Weights of a small transformer language model.
Training: a variant of SOAP for these matrices, 300M tokens, 4583 steps.
Each number is 200 + 20 x the weight over its row's rms, rounded and kept within 0 to 999. Layers, rows and columns count from 0. The size before them is the row's rms in percent of the matrix's.

# up: layer 3 MLP up, 512x128, rms 0.24, rows 119-153, columns 0-63
# down: layer 3 MLP down (transposed), 512x128, rms 0.218, rows 119-153, columns 0-63
# gate: layer 3 MLP gate, 512x128, rms 0.257, rows 120-154, columns 0-63
up119,094,223,198,208,179,216,194,180,207,211,211,185,206,203,207,227,219,169,208,218,217,209,197,251,171,197,211,202,228,200,204,187,213,219,222,192,137,163,185,205,170,210,205,253,184,198,222,211,213,184,195,185,212,257,216,196,172,198,196,213,181,193,173,186,209
down119,103,207,193,181,206,166,227,191,238,168,199,196,231,233,184,229,205,166,177,208,187,183,200,165,209,196,226,199,224,221,176,214,179,197,214,212,188,225,218,205,200,210,179,202,233,171,185,198,187,192,190,185,224,174,205,173,247,228,242,198,178,213,207,229,195
gate120,091,208,185,221,179,216,178,200,207,203,227,206,206,215,246,185,179,208,266,192,195,215,206,205,197,179,199,230,201,195,235,187,201,228,215,195,180,194,168,174,155,206,167,224,185,218,181,179,220,188,193,198,205,205,205,209,204,189,206,213,230,188,212,223,181
up120,093,172,229,167,209,182,176,199,207,178,182,185,205,204,190,190,226,202,166,192,200,193,201,177,201,206,179,172,194,191,161,189,177,186,177,195,240,210,172,197,233,217,198,211,196,154,213,236,206,207,204,204,192,185,204,228,205,210,182,163,183,216,194,175,204
down120,090,257,190,217,164,188,183,169,167,245,186,198,204,204,182,231,180,220,215,176,206,218,251,199,224,216,221,181,195,180,211,178,188,203,207,198,197,211,216,202,229,226,192,209,213,187,176,246,187,207,204,194,212,208,189,202,186,176,200,198,175,225,194,176,179
gate121,107,201,179,226,196,203,196,213,226,196,184,182,201,190,188,185,194,234,227,209,183,220,207,215,202,197,196,196,176,176,193,196,232,174,233,189,235,177,197,190,183,208,208,226,191,171,236,185,205,211,213,206,243,163,203,179,174,190,220,195,205,204,181,235,204
up121,118,183,228,178,219,177,226,178,195,182,197,200,215,165,228,228,211,191,209,215,228,195,214,207,197,215,201,234,201,207,191,218,199,169,210,201,193,174,199,201,240,177,193,213,191,226,210,204,154,207,208,202,198,170,264,192,205,192,163,187,193,184,223,171,209
down121,109,212,177,201,225,212,206,200,238,218,217,212,207,180,206,199,197,215,217,183,143,230,214,193,208,198,187,196,190,200,242,190,189,182,195,206,183,174,227,205,207,211,213,210,186,241,168,216,173,213,208,210,167,205,215,194,230,193,240,205,176,221,245,184,218
gate122,113,216,185,204,188,229,221,206,195,216,201,201,213,177,207,207,174,233,187,212,181,173,218,218,211,207,204,218,226,177,208,188,182,197,169,214,202,178,215,181,201,179,205,200,196,193,220,187,212,199,217,194,180,199,211,233,207,183,225,169,166,214,227,162,199
up122,096,181,248,204,203,180,193,211,190,204,190,201,205,191,234,191,200,197,228,182,197,226,176,201,214,187,205,220,224,171,174,207,150,204,227,220,184,208,223,186,225,188,165,197,198,183,196,206,227,215,203,215,191,217,190,192,153,185,199,179,216,141,201,211,192
down122,104,179,193,213,180,195,190,208,206,194,199,193,198,193,210,220,223,183,198,230,202,225,224,157,182,206,240,187,208,193,219,198,204,191,182,211,189,204,135,193,172,186,184,221,184,213,232,197,195,209,221,205,231,215,239,199,186,164,211,212,196,194,239,215,218
gate123,106,179,209,230,195,206,188,180,191,207,195,197,183,140,196,199,182,234,225,213,201,222,200,215,213,206,194,184,187,218,213,176,193,222,240,167,153,179,228,221,209,194,204,198,169,215,221,196,234,213,169,203,201,181,211,204,198,190,218,185,221,215,211,224,202
up123,103,205,222,206,193,219,171,170,211,163,213,205,181,217,235,183,189,202,188,232,182,193,212,193,206,184,216,201,212,188,221,193,197,234,186,182,208,199,263,189,175,180,204,232,195,188,217,234,222,183,176,241,174,205,183,193,212,220,197,191,223,218,198,189,207
down123,104,204,188,185,224,192,217,207,237,200,201,190,241,169,222,195,207,230,223,199,199,253,230,236,197,182,204,160,222,196,201,221,197,244,199,202,198,207,167,216,206,184,175,169,158,194,206,210,198,211,219,195,184,208,195,210,185,208,205,243,221,203,205,215,214
gate124,107,205,190,182,203,184,214,186,205,221,217,216,185,201,225,165,192,171,146,190,236,192,178,200,208,214,178,216,190,209,173,198,189,187,197,231,204,216,198,166,191,214,218,212,197,227,249,193,180,194,189,181,194,179,187,206,207,215,142,181,174,181,182,179,197
up124,097,203,170,208,194,231,202,202,160,186,198,227,192,220,184,193,198,224,224,201,206,169,225,192,213,203,208,196,184,205,184,180,216,184,229,213,193,203,205,178,236,199,190,231,193,239,154,196,200,191,232,222,208,203,163,206,241,223,221,187,181,168,188,208,176
down124,102,223,212,237,200,163,170,214,213,212,199,224,202,215,168,193,162,186,180,198,229,220,231,200,203,202,206,209,219,233,189,241,208,206,186,198,189,181,206,193,229,190,232,153,192,215,213,210,178,209,211,193,207,221,202,196,173,185,220,193,210,226,155,202,192
gate125,103,201,212,205,219,211,216,190,181,217,198,239,232,199,240,225,194,200,224,189,210,183,203,223,203,185,168,192,169,223,188,212,227,226,197,199,182,178,234,196,206,221,190,212,202,213,202,174,205,180,202,197,191,203,207,202,193,174,182,206,190,208,193,215,148
up125,094,211,183,191,160,188,178,177,202,170,160,182,201,165,178,189,180,238,194,207,204,256,201,182,214,221,228,211,215,162,195,208,176,173,210,198,199,206,156,194,192,197,221,197,181,191,209,164,227,190,187,187,197,203,183,202,205,211,206,159,193,165,213,237,176
down125,095,211,182,174,198,244,173,186,177,184,161,197,197,220,261,201,224,241,206,184,215,229,201,183,176,220,207,202,181,201,200,193,147,199,211,202,207,213,207,205,233,222,198,193,201,176,205,201,203,174,226,225,210,233,198,178,197,206,215,203,222,189,223,177,198
gate126,106,254,186,186,178,201,219,181,216,204,190,224,186,170,201,181,188,189,191,221,198,222,211,203,210,178,229,205,216,193,211,216,200,235,174,179,219,225,256,210,217,174,245,172,196,185,181,197,199,230,203,187,203,191,201,203,216,213,203,205,207,148,204,184,199
up126,098,177,233,244,193,192,214,224,201,209,220,191,197,188,210,230,214,205,211,199,231,174,201,207,169,196,235,232,217,228,208,188,186,175,198,235,173,214,173,184,225,190,181,224,198,188,231,195,175,205,204,196,201,217,206,212,171,181,237,191,190,214,196,215,223
down126,103,166,218,210,213,237,199,205,218,215,224,197,221,232,239,178,214,214,198,186,207,160,200,180,159,213,157,184,216,185,220,198,199,207,200,203,194,209,212,227,197,195,155,193,193,218,198,173,187,205,200,232,172,209,206,196,202,169,214,197,224,215,185,203,233
gate127,088,230,191,200,189,132,197,203,211,180,200,195,209,182,188,177,215,196,193,213,204,184,200,208,188,197,195,216,199,159,166,190,176,160,194,171,193,205,187,198,214,203,201,209,234,168,161,201,185,188,222,198,145,186,201,205,206,210,223,193,186,157,202,217,244
up127,092,240,195,184,202,214,225,213,195,192,195,201,188,201,209,200,193,190,232,186,152,190,220,199,235,204,197,224,208,242,220,193,179,189,241,224,180,182,216,212,214,210,200,212,192,228,184,204,196,185,184,201,179,210,188,202,209,203,180,174,215,223,218,182,176
down127,094,219,202,189,196,223,177,206,204,227,196,209,190,194,214,199,208,198,214,207,206,229,184,222,215,171,185,170,226,205,174,205,159,183,220,224,186,167,204,195,213,181,205,170,199,217,203,187,214,182,199,197,200,203,243,214,230,179,208,209,190,182,234,206,196
gate128,108,209,229,189,192,180,158,206,175,199,196,195,204,218,149,224,165,200,186,191,168,192,172,198,201,189,185,143,210,208,228,202,178,198,210,198,184,197,199,192,188,199,174,198,182,180,217,226,185,198,192,188,209,208,225,192,196,220,205,188,195,196,216,190,215
up128,108,212,214,187,195,194,178,178,199,185,215,176,200,201,216,215,190,217,203,210,203,173,212,182,205,184,183,153,214,223,202,217,177,198,154,173,240,171,217,241,194,198,173,226,206,209,210,215,201,204,202,200,189,252,170,209,203,190,228,204,228,180,212,180,207
down128,100,207,220,217,218,225,196,217,195,228,222,222,258,207,218,203,219,193,170,245,226,213,220,186,169,225,187,153,163,208,151,190,192,196,172,186,193,217,189,208,205,220,197,211,223,189,197,163,197,197,230,222,207,180,194,235,199,213,189,226,243,205,204,188,195
gate129,093,221,225,184,185,196,189,213,214,182,221,188,241,201,206,202,212,222,203,201,159,232,193,195,204,179,236,229,228,193,161,184,202,195,180,186,197,180,224,200,188,206,210,207,188,198,237,210,201,216,195,171,206,186,174,217,230,198,206,219,220,159,177,205,192
up129,093,206,217,193,205,188,210,200,204,215,221,189,185,217,193,179,185,205,212,214,193,232,217,216,215,226,249,188,201,192,190,199,222,183,204,211,172,202,256,175,230,182,170,201,219,221,206,213,203,174,207,197,223,185,182,199,202,193,196,203,217,205,190,195,219
down129,095,163,193,178,210,184,194,209,169,181,171,200,254,211,194,157,203,212,205,197,201,222,191,187,213,169,196,234,211,209,189,217,181,198,228,218,198,207,153,168,187,228,240,219,193,209,226,190,201,183,216,212,194,175,188,190,196,200,204,189,170,195,225,209,190
gate130,098,208,185,246,215,168,224,203,222,194,182,211,191,215,215,207,159,196,218,248,198,213,188,198,219,187,187,225,209,168,207,199,196,226,207,203,207,200,211,176,230,187,191,182,225,181,214,145,198,201,213,197,142,164,188,209,211,177,184,197,241,242,192,197,203
up130,102,184,199,190,174,216,194,194,203,164,221,200,195,204,141,191,215,220,209,144,190,176,193,215,171,220,209,160,174,202,191,219,214,199,236,245,199,185,176,195,190,192,211,193,201,175,206,222,191,197,189,211,238,210,220,191,173,206,196,176,170,199,174,213,212
down130,104,221,184,193,225,207,214,180,205,186,222,178,174,236,215,198,176,202,178,249,183,203,203,178,202,212,216,175,192,199,207,200,181,214,237,192,210,165,224,214,240,203,190,158,201,206,235,187,220,181,211,211,178,209,191,219,195,186,215,234,197,196,202,206,170
gate131,108,169,215,198,195,192,204,183,180,203,224,216,213,192,175,193,188,205,211,187,157,190,191,187,191,220,199,190,201,185,196,201,153,210,183,217,166,180,208,183,194,169,199,212,183,198,186,191,215,206,223,193,156,180,209,216,200,220,248,221,199,196,224,217,214
up131,101,211,189,181,193,229,211,174,203,224,193,215,186,224,237,194,206,201,197,208,198,260,177,199,183,183,189,172,201,197,211,211,242,218,198,149,219,213,192,195,222,204,213,170,232,198,205,201,195,193,174,202,221,226,202,201,195,205,201,198,206,210,180,161,219
down131,100,220,185,207,168,185,190,204,228,204,189,176,178,225,216,184,228,212,207,213,222,222,205,209,231,173,205,213,189,196,194,186,211,206,194,237,206,192,204,195,206,200,180,206,233,220,202,187,178,197,194,204,227,233,190,232,160,201,174,201,183,188,192,160,236
gate132,097,248,172,197,226,196,197,188,217,154,218,185,184,225,170,209,178,227,221,224,215,196,196,201,192,220,261,218,188,208,208,222,218,185,208,208,181,191,187,171,195,201,200,199,214,203,203,178,206,206,170,214,191,174,201,233,254,180,202,227,204,182,179,208,195
up132,096,192,206,194,175,200,217,182,224,199,239,195,200,209,206,199,205,211,187,229,167,211,215,188,222,214,252,231,213,198,185,195,177,194,195,229,196,206,175,169,203,169,211,207,245,184,229,194,178,175,203,201,163,199,174,232,207,185,165,236,164,208,168,197,187
down132,097,160,181,187,180,225,212,205,181,240,195,186,223,192,213,231,172,180,198,203,202,269,193,217,188,190,217,244,185,228,189,178,206,185,185,224,184,232,179,196,192,203,206,218,216,224,226,195,197,190,198,183,209,186,225,202,205,223,170,171,218,208,190,195,204
gate133,098,189,211,151,166,162,196,199,207,200,194,191,201,166,172,239,208,200,219,197,239,231,184,238,190,226,202,196,224,210,186,195,177,188,191,220,204,209,223,213,224,184,203,235,179,206,201,218,218,200,209,211,210,202,191,220,208,186,219,213,178,215,190,188,188
up133,099,196,191,194,201,200,177,190,229,213,176,183,204,158,187,184,190,178,192,198,257,198,184,199,192,212,216,150,204,227,171,219,203,198,168,208,208,195,202,226,200,202,195,163,201,224,202,204,177,207,190,253,205,211,220,216,193,184,223,202,206,203,215,203,215
down133,099,193,215,199,186,230,205,222,171,199,189,181,192,202,194,248,199,206,185,208,211,189,193,187,208,204,160,236,217,200,220,217,193,196,185,214,217,209,152,209,183,186,211,192,197,206,175,247,218,239,226,204,213,165,217,187,200,200,178,200,184,197,207,215,182
gate134,099,225,167,228,220,208,172,226,211,212,196,164,189,172,182,202,209,188,196,210,168,190,253,211,210,194,197,186,240,223,226,192,212,170,198,217,226,195,209,199,206,182,166,189,212,191,218,195,229,215,175,197,179,223,220,170,193,210,194,195,178,183,207,187,210
up134,105,162,195,191,201,195,159,205,215,196,191,178,224,205,134,203,217,204,174,193,193,197,221,203,212,218,162,231,179,223,189,192,208,157,204,182,218,190,202,199,184,179,178,197,157,190,201,196,194,193,179,213,186,257,222,188,218,202,212,216,228,211,200,195,210
down134,100,205,176,197,215,188,199,199,201,211,202,190,233,202,197,184,224,223,221,236,179,181,192,222,183,179,210,241,219,233,213,160,192,188,173,248,179,250,195,185,194,200,204,193,220,239,212,195,213,253,242,204,186,202,209,192,241,206,224,193,190,206,202,207,197
gate135,109,163,170,226,185,202,214,172,193,191,188,190,192,189,184,199,192,188,208,199,230,237,199,219,198,228,203,221,222,185,169,155,186,169,186,206,148,176,195,213,201,151,224,179,183,195,190,196,217,170,225,221,188,202,210,230,183,194,201,209,231,215,208,195,183
up135,101,159,204,183,240,183,206,228,185,179,211,165,216,211,218,199,192,225,241,200,192,196,216,176,183,194,171,196,242,223,179,219,212,182,201,218,222,186,190,211,178,246,239,222,210,166,208,200,206,193,192,183,183,207,189,172,214,206,232,181,194,159,162,203,200
down135,103,203,195,221,205,196,183,210,197,195,208,190,207,202,225,235,167,216,170,181,211,188,215,208,183,195,166,207,180,223,219,156,181,207,195,190,177,232,223,183,199,238,187,235,208,197,236,200,223,200,196,150,166,160,231,181,226,192,213,231,220,192,164,226,187
gate136,102,185,226,222,200,202,179,203,214,177,200,218,208,170,232,216,168,172,204,188,231,213,205,211,186,209,200,233,210,184,203,181,210,191,228,207,249,184,215,194,188,221,199,216,207,193,183,208,184,229,187,183,196,189,182,218,218,221,201,249,206,180,200,200,146
up136,104,261,185,171,206,187,218,188,184,207,145,222,198,186,189,190,199,192,183,159,196,171,189,213,185,202,227,173,229,176,200,204,205,216,230,187,214,200,185,209,230,180,225,184,172,163,218,219,190,177,233,238,191,218,216,196,197,200,193,204,218,215,210,181,187
down136,104,209,243,202,201,214,178,212,212,171,228,190,231,168,199,190,226,200,188,218,241,227,215,193,192,219,192,206,205,221,202,207,187,223,207,259,244,177,205,192,189,227,172,197,195,191,190,192,203,204,213,192,201,192,189,212,221,199,192,181,167,216,200,167,202
gate137,099,200,248,188,192,195,213,202,216,208,191,185,199,203,196,219,227,200,194,197,217,212,172,196,179,202,208,184,184,194,215,178,207,217,197,193,189,183,221,185,205,198,183,195,185,165,206,216,183,121,193,182,189,187,186,172,172,200,189,219,209,219,217,205,161
up137,098,179,201,223,176,173,180,197,187,205,189,185,203,199,189,221,224,197,194,184,179,197,167,145,185,202,162,223,186,201,183,176,230,201,185,185,183,172,199,186,204,220,214,247,192,184,190,186,187,222,201,197,227,207,178,174,196,188,200,215,216,220,178,206,175
down137,099,210,181,192,241,183,192,172,235,229,169,204,189,196,230,212,167,217,211,214,200,173,200,246,209,230,206,218,227,196,209,223,171,196,213,213,220,207,197,187,207,189,218,206,208,229,222,210,221,192,193,243,205,204,211,192,235,188,212,201,209,216,219,202,208
gate138,086,249,209,201,207,181,184,229,141,177,226,191,202,208,223,197,202,190,247,223,199,195,229,199,188,175,204,194,206,223,194,203,206,202,228,178,192,221,219,204,200,212,213,180,233,181,211,200,208,209,214,174,198,205,187,228,178,187,176,175,222,222,223,196,192
up138,090,201,222,189,189,207,222,222,203,185,204,193,205,225,186,171,231,219,206,212,212,184,199,204,182,165,227,181,212,225,203,208,183,180,184,195,168,219,201,201,196,185,189,183,226,175,181,208,226,204,226,180,229,184,200,198,170,205,153,192,229,214,206,189,202
down138,095,212,198,173,174,202,219,223,220,205,232,194,202,221,174,181,200,230,191,195,192,171,205,218,202,193,182,193,187,196,179,209,217,195,160,201,209,231,187,171,178,197,227,173,189,218,257,192,200,195,171,198,210,206,197,193,200,200,175,169,214,170,239,203,163
gate139,090,175,175,200,211,182,223,185,166,195,193,188,191,223,202,186,194,172,227,190,186,208,172,194,198,141,209,233,190,186,208,231,191,213,220,161,164,200,173,199,190,206,201,235,218,195,197,216,193,206,168,214,179,209,206,174,179,194,180,201,208,168,205,221,209
up139,090,200,183,155,194,211,207,211,195,211,202,192,198,178,213,217,198,200,168,200,199,195,220,210,195,190,177,176,194,208,180,205,216,191,204,199,189,194,174,215,174,214,172,218,200,218,172,207,176,207,191,190,216,222,205,207,224,188,162,218,176,161,172,222,214
down139,096,211,202,227,191,211,245,221,176,201,206,250,185,172,181,224,213,192,205,195,209,199,207,244,200,152,183,204,233,217,225,196,229,192,225,202,178,238,206,188,216,196,187,208,216,201,179,206,205,178,203,197,198,195,191,187,208,216,226,225,209,177,199,197,213
gate140,103,182,183,178,232,203,189,176,211,191,182,194,167,197,228,177,213,187,161,241,170,178,166,210,170,188,197,175,203,201,197,219,185,169,203,214,187,227,144,216,200,196,182,209,199,187,203,210,186,187,208,211,202,202,172,220,189,207,178,194,163,181,179,235,183
up140,107,239,222,226,209,186,213,194,203,191,194,208,223,193,201,198,181,193,191,174,198,220,223,201,227,191,205,210,204,216,224,211,181,227,181,201,200,160,236,187,183,215,217,216,155,176,212,179,184,221,199,188,175,193,188,191,190,197,236,213,224,219,196,163,206
down140,105,211,208,223,190,200,201,180,180,203,196,220,198,217,170,171,197,192,209,229,200,202,190,155,191,185,165,223,195,185,179,179,197,205,220,172,216,200,239,187,199,188,211,222,230,219,194,181,208,179,230,209,216,181,214,201,212,220,191,208,199,191,215,197,142
gate141,093,174,169,224,198,198,164,172,206,198,219,216,177,163,197,195,202,242,169,188,232,201,192,221,195,207,200,207,234,223,183,217,223,187,220,206,222,175,200,221,178,178,170,164,184,236,188,156,237,234,175,191,177,208,176,206,183,215,196,199,200,206,222,183,207
up141,100,155,169,229,194,184,216,193,184,203,182,202,191,175,212,206,217,214,158,218,176,212,188,203,208,204,172,218,212,221,181,115,163,184,210,199,216,200,182,202,199,183,178,164,209,184,187,220,191,195,224,197,216,241,206,217,195,213,213,196,222,231,199,191,201
down141,097,201,202,195,226,206,186,212,215,212,200,211,218,255,188,162,153,180,214,218,209,199,209,195,185,177,216,203,195,219,203,231,207,218,208,218,180,199,190,179,224,219,214,237,216,170,203,194,199,199,164,166,205,209,215,199,239,198,231,227,184,163,209,228,227
gate142,089,197,202,199,186,222,193,202,180,224,226,230,210,222,200,198,212,175,211,220,204,214,214,196,147,209,232,212,191,196,210,218,192,191,167,195,191,228,205,201,187,215,198,213,200,184,205,245,211,200,207,186,186,189,195,194,245,232,175,215,162,201,169,185,190
up142,085,178,205,219,209,215,202,227,222,196,199,198,205,195,204,169,177,222,197,200,187,159,204,215,241,177,224,235,181,170,183,176,191,208,197,212,209,187,194,217,193,172,213,213,207,197,212,193,212,154,184,197,176,166,221,210,178,191,209,185,254,202,234,204,214
down142,098,183,207,205,208,185,216,218,200,218,208,169,197,193,191,217,208,192,216,177,196,216,239,164,203,213,197,244,209,173,166,201,201,184,206,232,200,195,201,226,162,207,217,180,225,210,176,186,170,211,178,163,176,182,176,205,187,187,201,204,258,187,229,215,172
gate143,109,184,191,212,219,216,207,167,189,198,198,156,216,197,226,193,193,191,186,194,202,232,215,189,196,193,200,174,217,231,194,206,203,211,184,250,183,164,191,228,200,215,188,210,164,207,209,204,211,210,178,171,208,199,151,202,205,200,173,254,208,195,220,221,200
up143,104,188,217,192,219,175,203,232,193,200,192,190,185,156,210,226,175,209,196,210,218,230,203,246,169,198,222,208,175,169,229,211,199,183,215,235,217,155,226,233,208,193,213,205,188,203,214,214,217,179,213,213,198,207,190,205,180,213,194,198,220,168,203,172,213
down143,099,199,200,198,190,208,229,169,192,190,188,175,175,201,173,220,180,202,203,193,207,222,220,176,196,206,196,218,199,195,235,206,201,230,162,221,214,193,210,254,218,181,204,247,204,209,196,203,158,180,202,221,190,229,178,232,179,200,199,188,205,195,210,207,201
gate144,111,229,223,198,219,179,215,207,192,183,177,199,198,224,174,232,193,193,197,222,215,222,167,217,210,214,210,205,213,204,182,218,172,184,180,192,194,186,197,212,183,196,172,206,212,222,199,193,217,188,213,178,182,216,195,219,158,198,235,170,215,172,174,204,254
up144,101,195,221,192,176,209,209,207,190,201,218,210,179,151,182,202,195,203,191,186,229,192,210,210,185,153,200,207,182,198,188,200,198,257,212,199,181,214,205,198,205,209,244,176,187,174,162,203,211,191,161,224,208,205,196,211,189,230,187,219,184,186,230,190,201
down144,103,243,189,209,207,225,195,197,202,163,206,242,169,179,187,211,188,220,178,208,223,212,186,181,236,219,190,230,193,179,184,209,197,166,193,192,219,209,198,197,190,195,190,176,181,198,212,239,181,222,216,160,218,192,206,189,186,211,230,165,191,193,176,216,209
gate145,110,216,215,205,198,192,240,202,228,215,207,200,203,165,199,187,216,170,210,197,198,207,215,184,192,188,160,207,213,171,212,204,139,191,197,197,163,189,188,209,193,193,217,189,225,206,227,182,174,189,196,163,193,188,213,202,209,201,179,201,202,188,180,211,206
up145,106,223,223,209,225,216,209,185,170,212,204,198,196,213,183,213,226,184,189,179,203,207,171,171,231,147,191,168,231,162,188,223,181,189,163,168,201,206,165,217,182,202,193,178,225,179,199,218,191,204,155,195,205,204,190,228,188,193,201,196,224,211,202,197,251
down145,102,155,208,195,171,240,184,205,209,217,193,193,200,206,191,196,186,207,216,216,210,167,185,235,177,176,214,208,200,212,195,195,227,179,207,212,197,169,199,213,187,189,237,253,208,191,200,210,224,161,175,217,205,159,222,202,194,199,220,213,210,206,190,218,205
gate146,105,211,199,172,216,210,232,162,226,212,186,161,233,187,212,257,204,186,218,191,205,187,219,202,172,209,224,191,208,163,223,207,187,216,186,227,203,222,182,240,194,179,206,171,204,225,181,208,218,195,196,233,245,191,202,171,185,208,208,216,177,210,213,229,221
up146,104,223,198,206,215,167,189,214,252,203,198,184,196,204,176,201,201,213,182,221,208,178,196,186,146,200,195,217,177,181,196,247,202,183,208,207,209,220,217,189,210,213,178,205,226,197,188,198,187,183,224,196,177,154,221,201,219,217,169,200,199,209,204,206,189
down146,102,200,195,218,205,207,221,239,163,177,192,214,197,199,231,152,184,189,208,251,201,239,192,213,212,166,208,221,194,222,218,173,211,218,232,182,207,210,177,202,197,205,189,219,191,239,229,201,212,196,215,168,201,212,204,223,210,188,233,212,178,212,177,178,207
gate147,092,196,193,209,189,187,165,199,144,182,186,204,208,210,210,191,163,211,216,205,198,190,191,211,187,182,183,182,191,203,200,176,161,187,196,204,218,240,177,233,201,207,201,213,196,225,149,215,186,194,186,217,213,158,215,234,191,179,229,195,190,204,250,213,215
up147,092,205,235,205,210,207,225,204,225,199,207,209,200,200,212,211,235,203,220,176,198,211,170,212,193,226,241,196,201,162,201,224,233,207,199,171,214,155,195,168,230,220,186,203,205,173,210,199,193,213,198,182,195,220,176,153,199,213,152,164,209,216,161,214,173
down147,097,221,233,195,196,225,235,197,223,224,206,202,205,194,229,188,198,207,202,195,211,231,184,217,179,194,231,189,227,203,198,189,181,219,219,195,180,174,234,219,185,203,174,211,212,169,223,187,199,223,209,167,228,189,184,244,190,206,208,199,205,200,160,190,176
gate148,091,181,195,221,191,199,203,181,187,240,213,266,211,183,175,221,159,190,170,213,218,212,197,214,192,185,201,191,173,218,188,203,201,174,182,205,205,231,244,201,231,200,162,206,196,215,192,182,189,216,190,179,159,190,214,194,249,172,198,189,209,215,224,195,234
up148,091,225,227,170,174,218,185,217,184,162,212,179,191,211,226,214,216,202,192,168,186,183,203,215,195,205,201,198,185,215,218,247,207,201,210,194,145,188,175,225,183,161,244,214,198,217,220,209,200,203,206,212,248,164,189,165,192,211,207,210,223,193,146,206,178
down148,094,213,228,197,185,209,201,152,217,207,210,195,222,193,213,229,228,205,169,222,161,201,230,171,187,173,171,192,202,191,199,149,193,193,163,199,194,220,237,172,184,216,165,216,204,202,212,172,213,157,242,178,193,224,219,210,197,234,229,226,216,193,191,193,192
gate149,102,226,192,201,205,190,201,195,228,236,217,188,227,226,193,204,229,175,170,191,210,211,164,188,238,201,190,202,233,200,192,209,185,239,181,209,185,221,219,180,220,222,181,196,208,196,206,171,203,188,190,170,209,202,219,175,202,222,166,217,200,254,208,186,198
up149,101,199,218,208,223,182,179,187,189,199,212,165,187,224,226,219,213,205,212,245,210,213,186,217,173,192,190,188,163,215,193,211,206,214,191,204,201,169,203,199,160,208,218,196,183,169,197,219,206,228,183,195,181,217,234,226,183,165,208,183,192,221,191,212,202
down149,100,226,193,210,183,194,226,192,186,196,217,210,210,233,189,212,180,200,218,205,218,227,208,174,191,187,210,186,225,207,225,193,214,175,233,201,223,197,203,198,166,186,175,217,173,236,208,193,181,205,183,193,185,198,205,170,167,197,232,258,182,176,221,190,223
gate150,107,153,212,209,164,213,194,200,187,222,183,217,183,188,186,224,169,176,218,208,198,239,219,169,196,184,222,173,213,223,210,196,230,187,227,189,219,178,246,202,213,173,181,215,203,216,194,199,197,201,173,189,213,206,180,220,189,198,231,196,201,200,174,195,207
up150,100,204,212,207,178,210,192,198,173,181,221,186,251,196,230,207,227,228,219,200,188,197,214,232,166,175,175,197,190,193,207,233,157,206,183,181,204,176,167,181,228,183,237,181,209,210,205,208,182,213,182,207,166,199,193,186,191,193,216,205,247,191,208,190,202
down150,105,187,188,247,200,179,181,219,211,177,183,227,204,199,213,190,209,218,211,199,192,155,191,191,182,221,191,188,150,180,211,217,170,247,150,224,182,214,181,179,199,204,173,177,191,198,220,173,163,216,224,204,213,211,216,212,204,225,188,168,197,183,218,191,187
gate151,120,188,225,244,188,214,194,165,203,215,214,216,222,183,207,169,210,191,207,190,177,192,220,219,200,216,180,184,197,199,195,180,177,205,237,208,180,224,192,168,177,212,208,199,226,217,187,203,221,226,203,198,201,202,144,195,255,220,197,197,214,225,199,195,212
up151,113,173,230,239,211,225,171,170,227,189,198,205,165,201,227,186,180,153,221,189,195,203,170,193,179,204,186,224,227,203,207,204,198,197,189,243,214,211,203,171,193,205,222,199,187,172,199,204,200,190,148,216,177,223,191,224,193,200,215,203,173,251,220,187,185
down151,101,193,221,183,179,220,252,211,225,200,222,182,224,187,203,213,191,187,207,172,194,223,201,233,195,168,196,235,231,193,194,206,170,222,183,183,178,206,193,202,222,202,187,210,191,226,214,236,228,221,206,196,205,183,221,178,207,209,172,213,191,216,217,224,223
gate152,089,191,203,186,204,155,211,163,224,203,208,205,210,212,226,228,213,199,205,218,226,191,193,198,229,199,217,200,197,216,178,230,208,199,226,167,198,197,239,198,220,206,179,187,221,206,168,219,173,195,183,178,178,209,197,195,197,197,169,217,199,183,177,199,242
up152,093,223,166,192,197,170,192,164,204,220,217,228,214,221,208,191,199,204,226,208,223,206,204,223,228,176,207,192,214,224,183,215,194,193,221,162,206,155,211,165,196,189,200,169,228,201,176,218,211,182,183,206,156,196,202,204,193,207,226,192,183,186,177,176,184
down152,100,198,227,239,184,217,226,230,174,175,227,190,199,207,201,208,192,221,217,216,207,191,212,209,178,187,216,194,173,164,182,232,228,212,195,193,204,165,206,204,164,195,209,207,194,183,215,204,165,225,213,201,209,211,229,194,216,205,183,178,213,204,192,180,188
gate153,094,191,163,202,216,208,219,220,175,210,193,231,247,207,208,189,207,191,209,204,213,204,209,198,176,222,205,222,181,161,239,214,219,230,212,205,194,223,184,201,212,206,164,217,232,218,207,213,211,214,175,199,224,205,169,243,195,174,185,242,191,227,221,224,211
up153,090,196,217,187,220,199,221,156,211,193,212,254,164,186,225,207,225,220,187,185,192,173,212,181,230,248,231,207,189,211,194,177,211,200,172,223,215,222,195,219,214,219,163,131,186,188,177,225,186,171,194,193,181,169,200,200,189,202,200,194,226,229,218,215,208
down153,098,161,231,193,189,218,188,201,184,221,204,187,181,184,236,173,209,215,228,200,214,209,219,214,201,203,206,192,179,192,186,185,159,161,205,209,181,202,232,202,219,201,225,189,186,225,196,215,219,209,228,184,193,243,208,201,193,216,142,188,166,225,152,194,206
gate154,103,183,181,190,179,230,192,174,173,204,213,190,223,192,191,191,173,201,193,173,230,156,207,184,218,214,194,209,237,198,159,179,207,144,223,213,203,207,206,195,171,195,193,212,194,218,219,203,187,190,192,200,183,213,203,177,146,178,221,234,208,199,196,175,155